From a checkpoint of a small transformer trained on Wikipedia.
Size: width 384, 30.1M parameters.
Architecture: RMSNorm before each block, rotary positions, no biases in attention or MLP, untied embeddings.
Each number is 200 + 30 x the weight over its row's rms, rounded and kept within 0 to 999. Layers, rows and columns count from 0. The size before them is the row's rms in percent of the matrix's.

# layer 8 MLP up, 1024x384, rms 0.179, rows 566-578, columns 0-191
098,177,216,177,200,268,214,188,223,235,188,223,259,213,204,240,179,181,139,203,198,194,249,234,154,203,191,205,174,197,206,167,181,200,200,209,115,209,158,203,217,208,141,207,234,232,157,191,201,151,164,238,224,168,219,235,230,160,151,229,200,201,176,209,158,200,209,216,232,128,172,214,179,179,229,191,225,173,146,155,222,190,190,205,226,192,209,193,177,195,218,201,204,199,221,184,209,221,187,183,219,224,195,182,235,224,199,220,245,257,205,217,212,174,180,201,190,193,195,182,144,191,284,214,220,197,212,154,185,212,207,174,152,217,215,218,164,275,172,199,186,215,173,222,196,169,231,165,176,196,215,201,163,179,217,216,179,179,210,186,189,224,195,214,143,200,192,122,186,197,196,198,229,219,240,191,248,184,224,152,188,206,198,235,194,219,176,228,197,220,197,211,233
099,247,153,222,197,185,223,195,153,235,235,268,193,145,163,242,166,166,236,142,195,208,240,161,144,251,169,176,133,221,188,188,167,167,235,157,210,225,241,209,197,194,184,215,206,238,184,251,169,199,241,236,204,195,216,212,182,247,261,180,195,143,242,199,198,219,205,269,206,229,216,174,247,198,251,176,183,219,206,216,198,185,231,187,222,192,240,179,171,202,213,210,168,221,181,164,266,168,178,229,174,155,260,207,187,224,209,197,240,186,160,238,176,218,195,161,220,205,208,211,188,196,177,211,219,189,224,183,236,197,196,162,221,268,195,165,216,240,176,233,211,187,216,238,210,253,169,258,188,219,159,198,178,192,165,201,203,155,175,186,280,216,232,201,206,201,214,222,190,220,241,242,181,229,188,154,233,209,205,187,287,142,164,198,157,166,186,219,173,173,172,181,164
095,224,177,255,172,149,207,193,185,210,178,225,197,192,207,232,170,171,162,158,111,194,214,150,181,171,209,207,182,154,182,153,231,179,249,213,216,169,167,207,216,136,189,214,198,184,199,151,187,192,212,193,258,161,258,212,197,157,201,227,240,208,210,178,234,233,197,159,238,188,177,216,171,203,205,196,209,174,218,212,215,239,227,182,214,184,231,215,172,232,165,198,164,177,235,225,185,248,222,210,166,176,200,196,194,220,246,153,205,167,205,241,172,218,185,263,155,187,141,205,184,229,185,217,207,203,249,217,138,193,184,122,144,198,227,201,227,159,209,246,223,154,262,213,217,195,219,155,172,156,213,148,213,197,173,137,215,217,193,154,209,204,175,201,190,207,255,179,207,152,194,220,179,190,229,204,170,135,145,217,206,193,181,244,147,217,163,209,235,187,241,193,162
102,163,218,186,260,235,202,191,233,212,177,190,178,219,242,234,200,157,167,186,166,195,229,216,187,164,242,219,176,175,202,230,183,183,200,190,207,155,185,176,205,190,174,118,220,162,209,243,224,132,225,208,225,168,209,220,250,185,168,209,224,292,169,215,207,221,160,165,224,157,219,213,193,134,214,173,221,224,228,201,194,142,181,222,169,160,185,216,243,208,163,238,211,191,223,223,253,182,191,224,204,243,183,170,233,212,157,192,234,201,245,227,207,251,203,194,142,190,223,168,204,160,213,179,180,201,175,226,216,216,202,239,250,183,202,202,203,206,220,199,206,218,165,187,201,227,286,210,153,216,187,201,199,186,199,230,186,172,262,174,206,233,172,188,191,209,206,144,211,186,213,179,228,209,240,184,178,184,215,199,188,198,172,186,220,145,124,160,200,195,191,220,202
098,156,214,245,181,205,184,166,188,253,204,196,191,238,261,209,256,140,118,133,193,168,193,244,171,182,198,238,242,137,186,133,182,194,211,216,212,237,222,202,211,137,185,195,159,232,203,161,243,226,179,228,209,242,221,188,218,146,166,211,176,211,208,193,226,286,176,182,171,223,186,142,279,183,223,161,204,247,202,182,204,182,148,154,201,205,187,200,135,248,205,239,214,228,156,169,194,239,168,179,198,278,202,229,189,231,174,233,192,204,243,210,210,159,225,144,184,180,213,145,158,201,209,170,182,213,179,222,228,223,273,166,185,213,193,227,202,207,209,228,196,231,223,226,191,215,199,236,208,171,231,227,190,235,180,212,191,208,182,246,268,170,207,177,223,173,193,215,185,177,212,214,210,158,223,172,236,248,181,211,184,224,217,188,193,215,173,172,176,186,213,178,244
101,201,178,195,177,191,165,175,157,165,171,182,199,226,220,180,232,220,222,214,203,269,153,234,218,243,209,227,183,210,202,190,172,230,238,191,182,184,191,197,165,181,213,239,189,139,228,199,224,182,190,194,185,215,219,217,214,221,194,177,135,257,212,137,178,157,157,223,190,223,159,152,205,222,187,199,184,252,170,216,208,191,167,130,208,190,211,193,158,248,180,176,198,188,241,177,176,233,217,193,202,152,207,194,181,166,190,173,141,221,183,237,208,197,195,175,213,187,239,190,174,227,222,152,208,166,236,240,255,170,161,216,195,206,169,199,256,201,206,215,209,194,172,134,214,184,152,195,176,185,217,199,233,207,137,199,138,216,177,221,179,220,240,214,171,199,227,191,172,197,229,212,218,213,240,177,162,232,253,179,153,228,195,186,213,181,229,172,184,204,105,215,233
101,220,196,203,199,214,196,223,185,180,186,235,191,183,182,243,187,177,196,187,201,216,219,240,172,186,233,167,208,190,186,253,215,277,168,162,179,238,159,194,206,192,172,208,221,183,224,164,225,212,252,230,181,165,240,197,256,211,161,190,170,223,246,175,205,190,234,235,116,141,242,194,232,217,201,173,204,225,192,206,226,217,197,205,241,198,210,216,192,182,246,176,152,201,232,206,200,156,181,221,197,255,194,248,215,249,228,170,187,184,218,218,233,147,225,178,183,226,182,222,216,190,202,183,229,212,186,189,187,204,192,165,218,166,191,200,180,224,201,183,226,156,182,183,163,187,149,180,182,178,215,245,215,234,190,189,142,176,233,165,205,229,186,246,206,199,166,153,239,228,247,196,185,227,166,203,193,132,134,168,184,214,201,249,265,201,230,163,221,234,195,207,184
102,227,192,181,243,240,233,192,177,227,180,240,170,249,178,201,225,153,176,198,211,266,154,209,180,219,210,146,196,165,149,182,179,180,242,190,137,226,195,179,174,192,251,183,179,185,162,204,238,230,211,204,204,152,191,209,272,254,212,209,171,222,166,150,190,194,229,186,215,213,233,207,190,180,171,141,149,220,205,150,234,185,108,195,206,190,201,178,199,180,190,228,249,180,234,250,175,227,159,208,192,227,223,271,195,186,269,202,222,199,221,192,163,183,192,178,193,198,207,238,184,182,182,244,231,204,205,199,186,242,137,151,234,221,170,205,117,271,244,193,243,180,194,220,190,218,164,210,223,165,200,214,195,224,242,240,190,221,156,174,236,228,180,254,212,152,162,187,204,212,168,255,225,232,211,165,212,182,193,219,159,241,251,192,189,250,186,202,158,239,190,152,189
100,195,121,150,175,251,182,170,173,189,156,165,182,196,192,196,201,197,202,212,184,215,226,229,235,165,248,169,218,191,192,199,168,183,198,225,155,153,196,212,224,152,229,192,214,219,201,210,188,194,308,201,109,232,222,227,195,230,204,257,195,202,182,225,214,216,193,175,143,156,193,197,161,253,205,198,190,159,199,222,248,191,242,246,250,169,195,227,202,192,195,254,221,162,191,199,229,144,178,178,159,169,226,232,218,169,200,192,171,191,221,222,201,212,152,226,188,208,211,175,190,201,239,266,184,178,224,199,201,236,185,215,188,205,219,233,231,211,140,161,193,193,202,236,161,201,222,178,191,189,208,186,251,203,176,162,188,173,166,148,217,225,194,224,261,192,186,204,178,227,231,213,243,152,200,230,271,186,235,190,150,179,183,148,178,228,155,170,238,193,142,228,224
098,211,216,215,216,166,214,191,212,223,206,198,179,181,226,177,214,228,207,195,213,277,190,239,170,225,239,187,200,241,187,190,205,198,158,210,183,196,182,258,190,159,197,200,134,236,181,187,222,177,185,282,218,170,171,196,226,248,185,178,166,213,201,196,177,172,193,192,179,209,166,245,189,181,157,154,222,250,189,187,160,167,188,218,182,204,206,241,189,228,197,239,197,218,197,216,141,202,252,200,171,140,161,185,237,170,218,244,233,221,191,189,181,200,143,231,257,191,200,227,245,223,149,176,194,205,211,237,166,234,213,198,168,189,191,163,224,215,159,258,182,193,246,213,229,208,249,212,160,173,152,170,217,174,174,229,185,228,242,288,201,143,244,224,232,203,259,216,186,202,183,250,209,200,186,157,213,221,195,193,162,195,184,161,195,199,195,240,231,216,229,208,241
097,221,155,169,225,251,203,172,194,208,219,213,232,166,237,226,176,185,199,190,224,226,148,176,221,169,189,150,250,166,196,171,178,218,202,203,188,167,274,190,228,188,200,186,187,243,222,242,235,198,183,213,183,247,181,183,244,189,204,218,194,193,245,209,175,143,236,212,154,192,153,246,230,270,175,227,219,144,214,159,172,217,204,181,213,233,246,201,231,143,201,151,192,205,218,228,251,227,170,221,174,216,178,247,192,205,222,152,209,171,199,223,207,221,195,154,187,218,191,201,203,186,166,194,205,126,227,194,215,201,209,190,171,202,188,212,154,208,139,249,218,212,194,167,179,169,192,184,224,215,181,166,175,236,224,157,163,229,177,158,175,187,185,196,226,238,283,179,222,259,229,207,249,156,185,218,222,181,210,205,212,202,188,191,192,184,226,218,220,256,220,165,223
099,218,160,232,210,170,246,158,176,203,208,140,196,175,144,183,241,137,222,190,205,210,197,123,215,207,178,197,254,220,223,162,216,170,176,237,170,248,174,297,229,179,205,238,259,175,206,204,213,194,249,133,222,190,192,213,163,291,179,212,152,152,163,218,221,173,229,134,204,206,194,200,212,214,213,235,189,163,164,207,187,179,205,182,170,248,223,204,188,221,224,198,245,233,226,233,245,174,250,167,200,225,187,165,169,220,189,138,148,223,202,166,199,194,208,240,168,199,186,184,197,193,218,266,202,219,178,197,205,168,179,189,211,201,197,199,153,184,197,246,202,190,237,160,180,233,159,223,160,220,257,154,229,255,238,209,162,253,241,201,223,190,215,164,253,233,178,174,251,221,225,242,184,197,144,212,173,176,166,190,195,211,164,170,166,177,255,190,237,204,222,221,224
099,185,209,214,216,218,169,191,197,185,198,141,217,207,184,202,218,231,208,202,244,176,184,213,220,182,200,245,188,213,209,240,201,150,189,211,189,239,200,221,207,231,210,214,199,212,214,232,208,231,228,224,206,174,193,169,179,199,180,216,186,211,167,190,240,177,170,209,222,243,234,222,197,160,209,223,128,217,170,221,200,187,226,213,209,130,188,244,277,162,243,129,175,280,219,228,237,165,166,209,136,224,210,196,190,198,214,220,221,236,191,176,218,216,175,221,186,149,168,185,232,203,224,196,208,169,193,231,193,236,215,168,165,275,204,207,182,238,161,211,225,198,176,208,187,183,188,139,158,168,157,147,190,238,169,200,196,207,203,252,225,225,195,237,152,237,190,182,230,142,201,224,119,185,205,154,174,209,221,139,219,244,176,217,195,173,154,205,222,192,224,237,246
# layer 8 MLP down (transposed), 1024x384, rms 0.164, rows 566-577, columns 0-191
103,198,180,177,192,196,175,224,213,140,154,186,208,260,201,183,222,226,216,233,195,251,196,205,221,205,188,206,202,178,227,200,225,240,177,152,229,178,244,199,234,221,200,170,149,246,193,181,182,236,169,121,183,156,211,199,202,174,209,207,219,241,174,182,213,230,190,206,191,230,257,231,137,235,161,222,261,240,190,191,135,186,217,165,179,193,185,197,157,177,217,192,156,203,189,198,181,200,218,198,184,258,166,175,214,199,226,174,225,161,216,183,186,181,167,153,207,165,252,237,169,160,158,186,184,154,224,184,206,166,226,173,240,169,208,220,165,180,175,248,181,133,188,238,208,204,235,188,181,180,206,170,212,167,255,143,213,182,215,190,178,220,176,173,223,156,245,182,232,186,180,224,186,181,137,202,193,247,224,181,194,227,164,200,212,192,220,219,219,235,223,152,219
095,243,191,206,197,181,202,228,161,170,176,175,154,205,192,212,212,210,230,197,163,169,184,227,186,196,182,173,231,192,211,208,193,206,188,230,224,169,173,184,208,213,222,265,247,217,216,199,191,191,225,135,231,155,178,216,183,154,216,226,239,207,203,180,213,230,230,164,194,192,220,207,208,217,151,173,178,252,233,213,276,185,193,201,192,173,226,200,176,176,206,215,202,134,186,223,224,151,233,219,256,171,186,184,207,153,187,210,201,156,203,213,182,218,209,191,178,155,124,207,158,233,184,207,201,222,194,191,194,220,195,206,219,209,178,169,178,161,213,222,211,179,195,238,182,212,191,221,215,239,242,159,227,196,188,231,226,176,204,196,177,244,151,258,221,155,250,201,196,230,194,168,197,169,136,181,216,199,260,144,207,230,149,157,213,201,202,174,211,224,226,162,225
098,228,189,205,189,213,225,181,176,221,201,190,170,179,247,197,194,200,219,208,237,186,213,182,157,228,208,187,226,171,186,222,220,215,153,222,198,192,192,145,205,142,222,218,163,138,191,220,217,203,175,196,185,199,182,202,173,228,247,183,208,160,258,199,176,197,223,267,204,154,181,219,193,229,155,197,169,183,204,213,211,212,230,230,199,232,253,201,172,176,182,192,196,213,221,245,172,204,118,193,172,161,190,153,172,214,201,175,196,187,199,155,210,166,168,255,171,194,227,189,138,252,190,160,232,196,173,189,249,230,232,233,162,210,215,171,206,183,207,216,199,167,211,277,144,151,169,220,126,227,237,206,201,169,192,204,210,229,145,191,201,216,203,248,211,222,204,185,237,254,199,219,199,165,203,224,199,189,197,188,234,185,193,194,245,219,180,179,254,242,179,132,187
100,196,178,209,206,239,212,205,191,251,229,199,171,180,201,175,193,175,204,189,185,213,178,181,195,220,145,192,234,190,163,180,245,215,230,193,187,215,195,245,169,172,212,177,205,203,239,183,201,187,226,223,236,160,210,208,177,205,166,229,180,201,197,206,188,254,161,179,197,163,183,239,202,160,273,218,144,204,216,169,180,217,247,197,202,201,165,214,184,233,207,165,198,174,201,172,219,281,228,213,224,178,221,193,226,174,171,149,226,265,165,116,243,201,168,221,171,196,218,230,212,192,226,187,228,121,198,232,193,184,163,191,180,222,178,143,204,246,259,229,226,202,235,202,163,187,246,176,145,232,170,165,195,164,205,240,180,146,224,199,169,173,149,217,181,189,181,196,189,190,190,194,227,218,171,219,187,176,200,178,218,246,275,202,258,225,182,171,212,164,162,213,219
104,209,232,200,169,200,180,220,193,175,180,213,233,148,215,220,262,193,180,180,212,217,205,202,163,181,211,175,232,177,213,182,154,180,185,226,192,151,221,224,195,195,206,184,207,207,187,201,204,247,212,256,198,159,176,211,161,211,196,243,253,212,175,209,160,217,217,223,214,155,208,176,200,173,205,179,216,245,228,164,180,190,188,190,233,190,206,206,164,201,203,155,175,221,135,182,213,173,229,156,178,248,243,218,240,202,162,289,216,228,197,191,221,167,190,214,286,171,209,201,147,187,194,166,177,230,209,213,177,186,245,202,167,163,254,233,210,183,181,202,134,191,206,175,128,167,225,174,212,216,121,203,155,200,225,177,213,215,222,183,248,200,237,264,221,167,179,209,240,199,172,274,156,156,244,177,176,233,231,166,186,185,278,199,223,187,178,160,237,146,210,173,206
110,175,203,167,198,207,162,192,220,173,178,197,246,216,203,199,226,149,202,198,200,291,132,180,150,265,177,207,216,220,200,161,189,232,151,248,201,235,242,193,151,258,181,217,220,189,194,185,239,205,239,189,198,181,254,219,166,222,210,244,170,223,118,196,165,236,199,197,133,223,235,239,199,224,206,263,192,227,170,218,210,188,178,182,171,221,217,167,173,219,156,249,168,192,189,242,256,204,149,224,172,180,222,275,186,188,190,208,218,208,212,167,209,173,200,203,262,200,200,187,189,209,222,236,158,269,180,234,220,164,202,205,152,194,241,189,196,187,190,197,201,199,214,209,199,146,189,176,208,213,234,208,238,224,175,198,101,142,167,182,226,238,172,222,226,174,239,243,193,191,182,202,200,195,237,200,123,202,214,142,243,224,220,226,218,239,222,210,206,160,221,203,238
100,242,160,205,212,188,116,176,227,145,238,219,165,150,224,203,203,217,226,208,232,193,188,234,219,229,184,176,179,207,237,161,230,148,166,186,215,178,184,195,137,273,257,170,227,258,249,245,192,204,172,217,174,218,249,199,265,211,181,173,182,205,210,229,216,192,193,228,229,174,196,201,227,249,182,236,232,189,138,179,214,233,198,146,179,229,199,208,176,232,238,167,242,249,192,196,251,195,174,179,190,190,235,132,198,190,245,162,185,159,185,239,251,237,160,230,177,227,206,182,250,222,165,211,191,177,247,199,255,213,234,240,162,224,205,173,186,203,182,235,200,171,196,205,177,205,189,222,176,214,207,190,149,227,185,227,202,251,226,290,188,203,187,199,185,203,215,148,204,176,205,178,241,269,214,211,215,165,208,191,177,218,153,231,212,218,185,176,248,225,157,171,219
097,185,200,236,233,208,229,200,206,199,236,182,147,197,166,209,274,170,238,172,214,273,199,184,177,181,191,245,230,189,203,196,166,198,190,214,151,162,199,200,198,176,238,223,140,193,191,245,236,185,204,201,141,219,204,228,195,189,220,174,226,204,185,166,185,204,243,182,185,193,150,165,232,240,205,210,193,198,161,195,246,192,180,215,237,155,216,151,184,157,206,208,156,178,215,216,196,194,193,180,216,197,214,231,190,204,175,224,182,234,193,150,126,230,240,162,221,255,165,146,233,251,150,203,206,156,181,223,162,216,235,189,174,214,147,220,150,218,157,225,207,246,149,234,189,231,184,192,132,220,186,172,183,215,232,187,166,242,173,239,208,200,225,211,178,226,171,225,180,265,183,177,209,182,202,195,212,186,200,220,283,189,196,218,194,268,105,166,200,247,171,151,159
100,212,230,196,174,168,190,185,228,219,220,205,202,237,146,128,237,189,187,209,141,201,223,187,250,218,203,213,208,197,193,239,192,198,180,168,191,239,220,208,199,256,216,204,198,150,195,183,196,193,223,244,174,183,224,214,220,216,163,206,231,198,204,203,227,251,179,162,151,223,221,148,180,192,195,174,203,180,223,224,220,126,237,244,181,171,203,275,234,198,202,232,227,193,183,168,209,246,201,146,186,197,197,234,221,187,201,277,174,300,206,185,152,134,216,205,193,209,198,142,170,236,190,217,196,226,227,197,170,222,215,201,168,189,141,210,238,218,144,223,198,201,183,193,216,202,240,174,194,184,184,145,245,167,159,232,188,226,235,237,241,174,237,205,198,244,171,181,204,199,195,166,175,178,176,259,251,188,222,214,222,172,167,155,194,208,235,169,158,208,176,187,247
100,217,179,213,247,168,179,224,186,129,200,166,177,270,213,154,180,169,126,198,216,140,192,163,218,206,203,228,193,229,238,217,184,258,175,200,240,185,219,239,208,203,205,167,171,278,204,158,177,162,193,223,171,191,195,239,231,209,188,152,209,199,186,154,205,233,242,193,234,240,161,221,213,201,198,187,153,218,133,173,210,250,201,196,186,152,195,198,206,218,197,250,211,181,203,166,209,135,195,201,213,183,181,253,218,191,252,247,223,256,246,217,211,197,209,229,198,180,251,178,218,184,206,234,163,196,205,166,202,219,180,156,200,200,232,211,222,224,175,218,180,201,201,199,177,198,190,197,156,202,267,211,199,169,199,189,239,227,209,217,232,223,160,235,232,265,226,147,217,209,210,157,207,212,217,194,154,214,179,172,244,200,145,186,229,206,173,187,237,224,167,281,184
098,221,183,186,207,178,174,208,204,193,219,160,228,216,201,243,257,197,169,174,264,190,191,209,157,243,133,174,207,196,271,198,271,178,144,254,134,233,245,191,214,194,150,218,104,207,215,178,236,233,198,225,149,203,209,200,213,177,179,193,193,197,188,202,212,218,232,156,238,206,199,208,206,177,214,237,183,214,197,189,246,201,105,150,210,176,192,195,230,209,193,235,213,153,245,173,291,206,217,221,227,220,164,224,173,208,187,176,207,190,227,218,226,220,176,195,203,241,209,222,221,188,251,209,209,226,227,231,197,192,193,161,182,156,254,231,210,190,227,215,193,201,155,232,230,158,230,212,219,192,237,203,210,249,194,180,154,206,247,176,172,187,190,234,218,174,211,247,182,99,187,208,175,193,208,166,169,192,167,140,248,180,265,172,247,201,211,210,153,201,265,207,211
103,217,172,241,197,242,192,199,187,196,203,147,216,141,233,207,220,254,207,280,207,225,186,200,202,260,166,148,226,192,161,233,134,176,163,212,215,186,227,178,178,151,257,191,195,212,191,197,170,205,194,203,254,203,217,212,168,213,233,215,180,200,189,182,257,167,182,196,217,152,208,219,175,183,154,176,219,223,168,193,248,173,166,189,146,270,228,243,182,237,223,224,204,193,226,196,155,187,212,208,184,278,188,139,205,231,185,177,190,169,196,213,242,162,221,230,162,159,239,190,212,231,174,191,208,247,163,167,215,219,201,145,135,205,230,216,164,213,202,164,196,208,199,188,209,179,194,249,205,209,209,208,160,233,185,137,223,223,192,202,184,205,219,202,211,197,259,193,227,210,215,152,195,221,184,208,156,193,183,227,230,224,186,168,165,231,190,174,158,231,186,123,200
# layer 8 MLP gate, 1024x384, rms 0.172, rows 567-578, columns 0-191
105,196,245,178,213,255,191,203,134,236,206,181,236,258,148,219,214,167,179,199,236,194,124,220,200,162,195,267,224,232,188,196,231,260,133,227,184,191,198,203,188,221,170,228,128,188,187,184,173,216,189,133,183,176,186,197,222,266,172,231,207,222,229,225,219,234,211,175,220,179,202,196,216,191,177,218,249,202,144,212,179,189,144,177,203,137,192,207,163,201,208,149,208,185,218,211,172,156,308,202,250,178,177,186,198,246,198,149,204,212,218,167,187,169,272,181,208,225,165,210,221,193,188,238,218,178,171,232,172,229,132,202,218,260,235,196,218,249,173,171,208,231,188,230,188,171,138,176,245,206,211,232,207,174,229,211,203,190,221,200,174,195,137,167,191,242,194,200,244,157,213,171,160,188,276,177,176,182,231,171,199,227,165,158,181,209,192,198,240,222,209,199,240
100,225,206,188,213,241,233,175,193,219,165,218,196,234,239,176,206,197,199,219,205,156,196,228,278,132,178,208,188,207,216,205,241,127,195,189,211,166,165,255,199,236,184,226,170,237,183,235,178,202,215,205,162,196,188,187,193,200,170,170,238,249,186,157,178,251,233,188,201,203,257,202,214,196,209,186,175,175,206,211,252,122,181,179,196,196,172,173,154,221,176,192,191,231,232,215,164,182,218,156,170,221,212,211,185,243,176,140,244,203,229,182,210,243,236,193,242,191,139,218,197,161,186,207,209,170,239,257,218,148,202,189,191,207,210,151,176,192,244,199,237,205,234,228,214,148,195,179,219,212,182,179,122,228,232,231,204,198,146,185,174,213,175,228,199,143,154,234,174,143,168,179,221,216,196,210,230,176,222,187,188,209,267,200,199,193,194,213,175,243,142,167,187
103,189,190,202,170,192,172,201,167,187,210,232,170,180,197,195,227,195,218,182,182,233,153,254,205,244,216,233,233,160,224,198,237,153,182,163,189,197,170,208,158,242,217,207,262,201,166,239,211,224,181,229,191,231,225,197,220,180,218,132,170,202,170,221,188,173,192,190,219,213,191,226,201,158,220,162,189,221,208,178,189,154,233,230,161,180,204,164,222,154,188,215,186,201,200,203,151,193,176,212,182,189,136,202,164,163,222,215,136,269,160,247,235,220,221,183,189,192,227,276,171,221,188,183,203,218,210,179,201,202,173,214,171,188,137,185,163,210,164,166,172,226,185,235,209,146,222,210,169,226,160,140,221,220,177,195,206,212,196,224,201,175,188,192,263,246,217,147,190,207,195,202,252,193,205,192,182,155,147,198,219,230,158,172,213,202,171,170,237,208,184,188,212
104,216,198,194,128,179,186,176,206,222,163,152,160,202,177,225,178,198,250,199,213,207,224,205,229,153,200,166,212,161,208,176,196,195,167,222,230,173,145,184,141,236,209,208,254,189,174,172,219,222,162,205,180,148,271,223,217,229,233,193,256,196,231,164,224,192,212,192,208,261,237,179,151,214,220,183,192,181,117,208,201,233,202,178,200,208,221,171,197,203,211,209,193,173,252,184,243,280,212,226,208,189,158,214,222,200,231,181,199,256,241,229,191,158,183,231,164,195,184,212,223,172,184,180,219,163,187,178,238,214,206,192,119,196,172,189,171,113,241,233,214,218,225,189,152,185,176,217,251,204,185,173,257,171,183,232,225,170,174,202,195,179,172,209,249,167,165,221,241,232,192,186,200,194,210,153,200,197,140,184,198,206,308,188,219,181,204,197,169,193,161,183,183
106,226,186,183,216,170,178,193,141,225,164,162,187,181,230,212,244,164,170,230,199,191,154,132,196,185,232,236,212,244,189,282,203,226,151,192,208,237,231,163,219,191,234,211,246,239,244,229,103,181,142,210,187,203,146,222,177,158,118,186,198,208,201,160,161,186,219,175,194,186,184,233,219,195,184,263,210,217,193,187,170,173,195,215,176,245,201,200,254,206,189,240,204,209,177,206,236,202,219,256,205,182,168,193,165,173,196,193,222,199,175,137,164,212,139,203,232,201,217,219,195,215,255,160,215,207,142,165,230,228,228,206,192,221,260,176,212,234,180,210,203,182,243,191,149,199,204,214,186,195,196,178,190,186,248,164,194,168,222,209,162,249,188,268,206,208,151,141,227,206,164,245,240,200,206,187,196,226,191,194,241,193,181,218,180,205,215,196,223,196,234,191,227
098,268,192,178,204,222,183,202,193,273,221,167,261,173,177,214,175,191,195,218,232,226,184,186,207,213,208,213,228,198,173,167,172,224,154,168,105,212,143,198,200,235,161,188,209,252,198,191,172,160,242,237,249,238,232,223,234,215,242,158,191,233,190,164,176,182,224,206,224,182,226,214,206,233,217,174,161,205,197,225,256,223,257,185,194,181,234,233,170,188,225,130,181,212,206,191,180,149,162,203,190,191,196,209,163,223,230,219,153,194,162,203,204,204,197,242,181,222,229,198,187,162,172,199,238,227,191,153,251,252,163,185,199,178,205,200,208,221,178,175,203,165,173,263,168,184,219,222,159,157,208,189,182,152,212,195,212,217,185,147,182,172,157,189,200,184,159,153,213,222,191,221,207,187,218,114,173,181,169,228,224,202,214,198,269,178,196,155,200,195,216,194,238
102,190,233,230,195,229,232,220,229,184,177,198,186,221,165,172,247,164,199,220,166,204,234,232,248,200,214,193,143,259,162,179,137,227,200,202,172,188,169,238,258,249,187,208,235,187,160,168,211,207,226,186,162,203,249,173,191,159,215,134,245,227,192,256,192,225,219,192,180,202,173,194,176,260,172,176,175,168,199,243,195,235,182,223,178,278,217,214,199,206,173,235,179,257,153,200,205,246,171,196,164,207,220,203,228,252,199,195,195,257,179,196,221,263,221,239,224,170,188,233,236,135,220,242,233,195,220,222,216,167,141,178,219,185,209,178,152,188,200,210,233,210,204,262,243,246,186,262,235,220,150,153,180,168,239,227,214,191,264,209,235,214,208,224,205,180,158,218,164,163,193,234,185,184,189,196,171,206,160,242,209,190,228,206,213,159,207,196,153,213,184,209,203
098,166,203,180,205,226,195,187,266,205,229,176,181,184,200,193,176,223,197,205,265,175,172,198,230,184,188,169,183,147,235,161,142,202,222,216,258,172,184,203,222,155,148,200,226,159,142,201,194,235,178,225,159,171,239,138,262,159,258,179,220,193,184,257,208,198,232,235,183,196,217,152,153,209,205,246,203,182,201,195,211,189,237,215,204,243,191,189,176,208,159,200,184,202,224,216,183,203,204,186,190,202,245,172,167,267,204,145,237,168,208,201,203,189,247,182,124,193,176,196,191,200,197,215,199,177,256,196,190,209,217,119,202,205,232,182,171,234,220,193,204,157,209,170,229,212,148,197,220,183,187,156,203,237,222,176,223,216,193,240,174,248,145,232,222,172,186,200,200,210,166,233,166,205,164,233,170,221,158,141,212,220,191,275,243,214,176,269,215,215,175,161,196
099,215,226,175,166,201,150,182,236,220,174,204,208,265,192,153,213,202,197,168,236,206,165,174,176,196,202,239,163,154,218,148,213,154,220,184,175,234,216,205,165,138,157,222,186,174,207,265,219,239,181,213,233,225,213,229,225,154,173,179,176,188,184,189,185,214,200,227,161,206,195,198,183,160,192,170,177,204,198,155,230,252,226,270,201,143,206,186,196,185,263,188,156,203,142,269,151,250,238,180,225,151,209,227,199,226,197,193,169,171,196,228,186,225,232,234,188,157,173,217,246,180,185,197,256,215,158,150,200,164,185,167,203,217,195,200,226,166,187,272,223,228,247,241,219,191,200,211,200,170,213,201,229,217,190,248,191,230,180,241,209,216,176,227,204,204,238,269,166,152,199,221,204,187,197,201,191,188,218,203,163,197,195,204,135,206,221,163,245,244,253,207,226
098,221,197,175,212,231,186,212,186,190,185,219,238,185,196,163,215,165,199,189,214,165,181,190,199,169,161,169,187,184,233,206,194,189,178,240,272,184,208,182,200,187,255,184,234,259,235,173,203,212,177,216,221,224,190,250,208,202,204,170,227,229,192,172,186,233,216,196,199,211,275,226,229,181,172,183,183,239,156,202,210,198,162,187,223,194,220,209,181,203,220,216,218,200,195,233,151,195,209,180,141,222,171,207,156,216,190,232,236,190,184,242,228,261,217,202,203,155,177,246,251,182,181,247,215,163,193,169,220,187,261,213,238,252,216,206,213,258,214,211,176,157,212,175,270,177,208,221,189,193,217,224,227,106,152,177,186,192,223,175,153,160,180,194,233,238,216,218,163,203,135,251,192,203,221,193,174,194,206,196,214,181,215,273,162,192,191,186,166,211,234,173,250
102,152,199,249,218,190,200,175,240,220,189,194,214,185,172,233,218,231,240,165,234,224,199,180,211,136,220,166,232,177,226,197,222,208,201,214,144,211,188,241,166,210,216,257,207,209,134,174,270,262,183,242,222,276,199,209,215,264,206,220,190,187,192,171,221,189,202,214,182,226,160,220,222,226,206,191,144,195,207,175,227,183,247,189,152,173,184,264,155,204,264,150,218,186,227,238,205,246,241,240,181,192,220,215,164,229,211,186,232,176,238,205,237,215,155,236,220,120,193,220,180,193,212,266,193,235,139,222,190,215,209,174,187,208,184,164,231,185,238,185,208,194,179,158,190,270,221,190,199,131,160,166,224,240,162,233,195,182,232,229,140,236,166,171,214,204,199,171,265,234,227,191,191,190,170,182,213,156,166,197,154,227,150,216,190,188,177,218,204,178,182,173,194
097,251,206,208,158,229,209,216,220,225,206,208,232,216,197,196,196,223,159,170,186,264,223,166,189,223,199,235,215,190,203,230,210,197,189,193,230,204,186,181,216,154,161,162,173,180,199,214,174,189,160,233,172,181,202,252,162,184,205,253,182,235,237,238,193,179,195,187,144,168,242,241,182,185,185,226,198,133,218,196,233,180,218,245,179,212,234,215,207,156,171,172,220,195,171,195,191,208,196,175,173,158,204,210,221,271,185,218,207,202,188,200,104,213,202,212,190,184,146,217,115,255,197,197,196,219,236,173,200,241,178,197,192,187,162,201,210,188,214,240,200,176,248,215,215,190,230,225,248,159,268,194,235,214,208,181,229,163,206,177,238,186,217,202,155,175,210,200,172,193,256,202,220,218,154,210,208,163,174,217,214,238,181,150,150,192,168,210,160,213,170,162,206